config = dict(
    n_layer=18,
    d_model=256,
    n_head=2,
    n_kv_head=1,
    head_dim=128,
    d_mlp=512,
    vocab_size=2597,
    activation='swiglu',
    norm='rmsnorm',
    norm_place='pre',
    norm_eps=1e-05,
    positions='rope',
    rope_base=10000.0,
    rope_fraction=1.0,
    qk_norm=False,
    attn_scale=0.0884,
    bias='none',
    tie_embeddings=False,
    parallel_block=False,
    init='normal',
    init_std_qkv=0.053,
    init_std_o=0.0,
    init_std_up=0.053,
    init_std_down=0.0,
    optimizer='soap_variant',
    lr=0.00491,
    beta1=0.95,
    beta2=0.95,
    weight_decay=0.042,
    lr_head=0.00915,
    grad_clip=0.5,
    warmup_steps=200,
    schedule='wsd',
    decay_fraction=0.646,
    decay_shape='linear',
    final_lr_fraction=0.1,
    batch_tokens=65536,
    seq_len=512,
    doc_mask=True,
    train_tokens=251300000,
    steps=3835,
    dataset='wikipedia_en',
)
Each number is 128 + 32 x the weight over its row's rms, rounded and kept within 0 to 255. Layers, rows and columns count from 0. Numbers have three digits each. The size before them is the row's rms in percent of the matrix's.

# down: layer 5 MLP down (transposed), 512x256, rms 0.173, rows 17-33, columns 0-127
# gate: layer 5 MLP gate, 512x256, rms 0.193, rows 18-33, columns 0-127
# up: layer 5 MLP up, 512x256, rms 0.194, rows 18-33, columns 0-127
down17 090:141116134103093122176075182122135115121126122094118161080134159119160181115115162131144116136137100097107183145165136151078086115179091134142097141137156096129169129132100143145066186124176117157152138125161124098121174104109082098159133143143159149091149135146150105128112095103119120194071071127131157124062083136172099145121128087133214140166117090098168072045176158098150062081172
gate18 099:137137101134118136110163140161130136161141189145116097123180159113122096141113101091124128136108083089143176147107116142117137142135132114128069083109113126123132130138138131095190141130099188126068159199136180124151135163170150125054177153105112141097106134158167156144093168070155137121105153110127112130108134145122121123131092105139117174140082168070086073134213126063112094089145
up18 102:210106069109166169143123122086081134133171105148146143154060105136145124107120147147137125111122151132144049100136110078042145185160112152114118073160112131099111135142160165144070115199124052196147141131163115152112096233097123138162129117146131153161158163135127091174147150154078097132127145187108138143148110128114147214163136149111137121138130098127135164132104059152134147146141
down18 100:109102166137133131153162095076127122114120068146133145128108157133071134100160166164159091081156138176089107121105150139093133106142099123166165131179076111152103166133153107183096104139113149059178084112128128146055173098093113151102157132113115105143101099082126113111066089096096111124130143189145093123160137137199083120129178065105120111136111181117166106129079105169174118120138
gate19 092:134097112077114073120134147116135131101180170139134068055091124176129127139155157090114129168154142090116137139100149164173177061173201087164052107139097104161141127125123160120119126142150179080122044077154126176109135126148079176159122098168065128148116136132099112152178121213106127172114137141116189167087119179152151148162132118112099110108149165133152119132129133119078130171138
up19 087:123141145098037129144122139107104110116162099170092110081159104123136127134148125145113140127152104054129111120113129165128152133149176108160132136122094133125145143166160160131123124177097167089161098128098178154112106167161108119164088115179072060083080153140139142157188076169104103067122121147144130183102119092107174098184132089074077073155145135173145129129143091110153176186140
down19 094:104139152081156137082114135100079131162170144116120087085119157163170116134132137158046112127144110126039131167129110178128116135173109135148144154175126080180119142111105175106120114127096092131083118104128173147206134103110134137110093110098134178086119108098085135164146165111109153170115140156137181127119134162189169118183107137103154086139150149075193101152107188139120090142156
gate20 092:107125120125176109127150093132107119127126121201124173092145100157096147070142115201152115132093120065136074184102198129097143133140117158155112136100130172099105086145086093119152130152150175148162042112161105148119083104083105135136160143109118118128105148115200107206117107101148157192128085175116134150137142104134141119173144168097154060161136146101147149130048097123126155168098
up20 092:204116174147088094110100151116154127112126155117147151137109182083151104169136145069116115116139108068095137071131053134182119127155105108089176119125117067123112160130134161096122083108057119168143147111088131132136109159126167108070113117119168120067099111103095171087162092136105162050122161104097124074200134127136131088124153081150118197145148150141094092146151124134112104116130
down20 096:151127101147148141111096155079169149160085134112126152085137156105150133137067109140205111162113123137142144113146105141128134163105156112094129100108122099127072116116118119133060143119136130098101105131125124113127138130129118090149136116137201154113119133115111108189128121127118101088136111126079176203105075061160127120099187102052104173091129130144060121142078145130165153114104
gate21 099:090096161133119120105148158092149102110160117146148154110082137152162172128134076125104135136101145140140153143107118118046174141089150177144140144107134127180161113105117120141132103083127142145141089177165151151097110129147129103109105123153112157174126146169141171136161160150090091176089142089129119113143130066144108217151130141100166112140098134110091160123202081181189126101163
up21 097:126160158162114119156099087130146101141146120153078205124159162106075162137100163169096147051100094137119156133158146105169135150161088110177103148126087056134193201157166115128108108157149157153088190174084181223127170124089122118145145146149143162079126085142080136058119098131095129149148094104234131133115122124160138139123155042128110152107122104087121117141118142159124173133139
down21 101:135112111102083124197168125074132160110073093110175124096154071105118108083135127167134177132077145169127152165086123119123150140099110099173113144083172046063170156162152125070097103121126117055145110119158131134122112146104156170140085077190131141129151112150088126084135106104135136099110124156099145172124110130183143044130144169144125153146192134160113150168112171156095130132128
gate22 105:089106157086200025097071089131111156102132080098123106119153108097136149158181103152087102106161077186088113121129120142131093098132151087104109086097144155097121081117139182200113170127102145124155153084135152139143169154137124146171139122120151155146109135110147117181106113100135124128202075164104110105129133143076112107128149104160139121141121047149128146173131116125104163111166
up22 109:097159177108106116203109093176128118119162129123178117129082103120095131140119105163147135103169155141179141117095119121131133155095110115178120148128185147170117103162097101179062160171081140125169163079118166106146127130222186106096091098055133154146071106088143178132120131107151127113159107137165139138139129106127142131091091135107152096065100166126148122099091140187143108090150
down22 104:053139185155152075080098099103175111096148150094083108108074171138112146073148136142092155147126143167094133133091120093123129112157092136119138113172166129138128116154147113126147043206155117071143116155175161081105091149213115105216153114128142143158128127182163096125168073091129091113116159091114063102156143158154146116164135156126113057146127077190141124145082172173149053162162
gate23 092:156094134108084177101152159114148097138156135144117188088070157086123125108067101130117182192167099207108132138186107127089161122162103165083164171109095111090151102195119157147119081125158151115054138140138114090147114112135066113144068124139146092063120142165187145083104055103129137108141108119149128153115094097156090112112189155129112112123135158189091114148155132156150097104162
up23 090:124098125112105132149165178190176117144106086116141136069118156082143137106075092160127183144181151099081134099139141080150107114148138209113119119112066136114101119103133139117132118099179120141068175124117114073118130158206112179147134138141053123134139133124164139123138046123084146072110143163187157184156091095128121105146183155146077108128113128145104115131116113132169137095161
down23 094:201079146144101155122138143121104161149101142153117147131140084075129155113099107169121158105090127168101151112151103076082140121134098192109154182128178184114097078119089141133180126121181110099073189123134116099107184174153119107125086173133060134078169114143163092080151098099093133083100136163137152150201111128152114139124132112101145135139183137159051098103128105137090158165206
gate24 101:125129118099138137092110103085107110129099159114084146135115121178080167113135131086112130149135138120116146098080053153140147065108176111106133165127184101135172125173114129123157149057152114096086078106133120161072136104099190096157152096131106115105114110130061153130110105096147124153126105180145164167144149125136119143151218106105175095103113139167141177152181116204155148124129
up24 107:098088111086128160110128087057139103089148158137090158124122142140062140099123119086098170137099098106121157070126070150166156108128139111107108136121175127113154147160117105128158098090148124126115101118119121138080113069147164078146137093157125106131129096137099125085127119047122097168110109167145184197146137120189143082159124125111175133141133163184116162164136151141165189146141
down24 103:107131093178106179096114140079137110100168199082171138116154098186082143147123136090138149134191152117077149123099081120115156119096158062119127089091160161139155141158068115079103122138142155140125163120114067176106158115169202142113102025092118164105097128120110050103093182159164123144108143112113148180158122154129080114081119154117186149128141122143184163108077163169058137144116
gate25 100:099143157123142150107130110147205078046110124069136117104111144123124152125104097149223109181142082074161141068087112115127151111077111086121177158149099136087046053119104083127110149088133135132136109134192139163144164172137065132159104159191123146144167117115209135112132155146135168106212093125096194152172121126172161170125142168114117125089105139156105139164079094125132154101128
up25 108:111184082108132074114168123176114136162166192127108162135172144165103110075116156069166113114133068122091114105152167115125056084144079106140146157063139122133129100109137145126100170129098159116093124119163138136212081126087167136138127117079130116166115154116095112171203121190114156192121165102142151120097151111057122080086132141138132130149143095110116170160174099085137081081126
down25 099:106170102122168146156131114121127160108103131101147189135126190113120125148130120127153171096105142135072167158094058156166127147099154099187091158155135136147145144142066107170100115154121107123129164081081168104117133123130192063118095146114150102165138137082174155159074160166138134139111128113134139139135117142123119122173129097183072102141196131131095101127054121167131096117195
gate26 105:138182120139145120140122127169165194129095116122162102100129170063117076158134103169148115088109140130111157178169078153150112188066141151132100152138087089139158102132077094128051129120117137091121120169202105097108159110083166130093063148121188159093102120127088175125100123156222134154160120104064051135160100112135116111125121153184111118149092083105069127120122146149120171143121
up26 106:152125179099044097142158149137138127034082133117117140051143153163091123126117124131157114129162092056108108085084130077128130188114132093094172087202145166131176144131127172138147122149082186171131103086143105134162106129164114153153124095136124062173149168065176153145135160117119113113087131089206166113188111099121098122122163171157106170107153099162136085076138094164159089113126
down26 108:090082128143127183129138164043116121108133131059127133176123122171079114067164145152205169140137116124068101135140131139144077090161167130149151165121113138111117205172139154132132115165169106137137166148078131144097185199062150153163083132135152136103102057155110187207140145108162114108149105101142136151122113103086142150196147109130159165179149120146148138143163121186103134180138
gate27 101:141127180120154146129116140148160116158194145147081106145112186129133120111113138134101130169143121188172119094198117132045140065103125194159126114130113158147138093084130149086123096126120152108047170116062140144130140161108177120116089190166172149147124111146091130167116106153099145103170162091098173213146191086139094163170178134133100087097127217109174084140129165139124077110146
up27 104:111106117103155159134168143151139129135137049074106122097106145127111167157133136108161130132103181162082097135079085054159122121170134174156127084136132081145096102088117125144130154109185089154098114136117157098111099123133070137184152130094140138135140132141072170118122156153134218096131141095062019072125117153171232106099145134107123148155120120146031180195078149084136139107135
down27 103:134136133096109186127130144145137107113105133116141118175149144137144145130122086175096096176150084097094160200109123108114131078124080100098107138044163106156098153159177121135123170181155133153120086139156131132071151133151112122070121118134175102135144098174097130107106133114161050098137114119164192088103128173110156099119103176133097079178144133157106183153134119148119195114124
gate28 096:098052118130171166104115080107167106172080147195062067186137073134141143100121111077138160168130112140093109132152125151072071069201120082152161136115155111144088150148145120154089102150133114145160091137125106116135139130119120115091139135189156130182146176183085120134199102100133111103100123142138143178151167134112108108110126103145152173156100173106165123119116072098199164112137
up28 101:171122126107125135116154154159074137134154104089162132109133146120075124162120124088148107101067120133127142109186187118186155118124129152065110078165140125114208124099159141108159157093156148111077160087091153108105109149098164129141102136136096158097127073115154108142056131105104149145143131099138089055129115114157128148116154113135163118028144108148132150117172190156076120158103
down28 102:140158128076115162176074102136080081173135171160097094130133112146145120121170153144141130146110188147149092186133078079092202126147132121141147112097152110152105103148113163177103132115122125154095175111100143145108105119117140127170157152147113072151147107132091073078137090124090117154141093102126157197126132172121135103092168171216082101134115168174187105132106106070130101102123
gate29 104:157179112154088158120087104124153153162111110170137121065093141080090122114075175115119112155140104094156116124086132140154116105063140150095121094105219069208020142097103152129115139177120106106066158206114135162137165099151110176151129133118185172097080175064074136183171096090105108092068115131184115132132117080134109087158084147118149147163190143185109160149162151100174122123162
up29 100:128112108100160135100150083149168125172178065102133149143096107123112129192085147121101114102145074150144130169137086114114081067081095099133118161090136085160139108115130125114077153121117081135143090103100143142062125133192107113118137150103120161143068136094058137117143067110127085144117219114175112071108122067093109147143116160066218143111157097098170097115118091138164145102090
down29 105:138096137074090076122163088176162144150089142114101143074128142128095104161101113107113199159118135089117191134096146118130070109164139130163113097172098140130149174106159081144106190122116099080157128144088110144102130079170075173110144147137135115086118132105084140106124130141084039094099126143156167094108147087171188104128108159126134091169123135114097110172167088070179133064080
gate30 091:122158107128207158147160109118176163158107156132152148101149179145079180068055084120202130130147180147111078150090091153177082126132072117194112149123167138149158100116160215185127107137157131134136117152078113162190143117146138192148065086141122095143184133128130118144130172144141075095132125100105178127115196122138154157105135135120131142124166133201166142114146121128168058152112
up30 093:168112185114091091105108104153135131138131148162132057126067112167149090186162170109091081118088105115162139094138159107095170128092148135104105160124069169129113168137126072106140124151085131099121123091088168104092139148158070063139144145119147149140061140140146142162121106132169199139165193103184087140118076089112106106121156185108097128126082120134103156082122121151118115146110
down30 094:091111139133171152120103131130074097127145105124142054064137109132107103150122141104089114126061133054148165106176147127067202154113155105097085075123134152111109137174146090082135129159119125174086127200160184093125159126098109117142099131147138112154142151156157144098084096146130151089144178142147075136101118142176137089118122145166070141184068170179150116124112111140100105120168
gate31 097:112183152127097134070134106134207119140165132086090128156075114135126090133143124065147161130091169116122135103113104142125173134119217052111162152114164085132108113124133100099105078170177086133045105127196125098139066122153142127132096109130127101085116117128166081124105132102098085150110102119083122101106122222107113140151146145146107103146029160128153118072124202172142084169147
up31 094:088122178112151065149191116130069105143147131146130119153149128139166215163132117186141142147172110078123156162120127177118113050123098146121084086124143073151155107086127152112112091121143114134153096155158105169133123152135182126180129137196111132127123170201076143101148113076088094099128106140148211113145103150109204108133070125115135084047178196126119127131118117182100150103163
down31 096:115103178140104141117131075106065151140129140148134178154110117159067160168134162166176110117132178129132123134112143103156105119072146122175105062081114146054185082097117159112101189114099135108127094149167107156157135092100191102110172166091073156148140171185099150071097147176194106105091104143149128112142095069127170134098168137080126100083151129125096105101050188129135098126207
gate32 100:134194096133116119127142125117135189075103131136089178142116143141138156174141186145140143159111108086153116115160125185150076143104131093124086052148126143140221177166151116176132154134096131151126078163162146135121097215129168163115071121123141194157119141162071133171095150069176087156178114174172156118096162134142135147108118144180125116152085164118123087186119156087121139111122
up32 101:106096129142137149114173130198100169128153121135138123090124127171108018105122103143137106138133137152168113153113080092150152101132123157099166188102175094113109120160142135124130099179082144073137129134164118047102174078143044125160147129161085089116142124133138181123104050144146139129119149158052069111171091120126085106162127125118050144169106126157148215135197089104101150129141
down32 107:117128075068147204130115107124159109120172142105107101105139149112220075123173146125116110120122141150103111127051055100157189082128142101146092110085144095176119175128102081152059125176104086065137113113174134093172200104125134183133190190135066095139110138127118138097125135100175154167129158110121139141132118137129137080171072089099101123108153111138184129152141123107084112135144
gate33 099:103085093139148139154160119135094112136161147126161158092084146071155134112197125124074075071153130132115160185113133155119145153123169110118163105165121126107136140107179071129140094052090063161172148127144052173142094142092120110118127114164080157089143073153132076180116119118118142144126082097111108097153109115155106105107113144144155092114083130117129136124110076155145119138184
up33 098:171130137136128129122136126166134200092115087139081114132158171117087111116097098135174157165140044135119111085075161095082139124073151109142084153122128024064094118104128112124051122075135184137145084119135166075144115115113081133120095146106096128182158090067089159074135146158188148104119118161218189112086145080127117144101151089162138119103146145143158102068106162134135153121141
down33 100:095138099131149131120108126149146100146104084079137080107166135130136121127129146159103127181106131159154091100152074169136180167135089135092159121159121106081138126087061190147100168161123125158112135137138150120086057156156124111147114139099126123096064100166160168122134182132136153162134145088142126133171125103071139143100100163115151136129128136162180082147109102140144156098075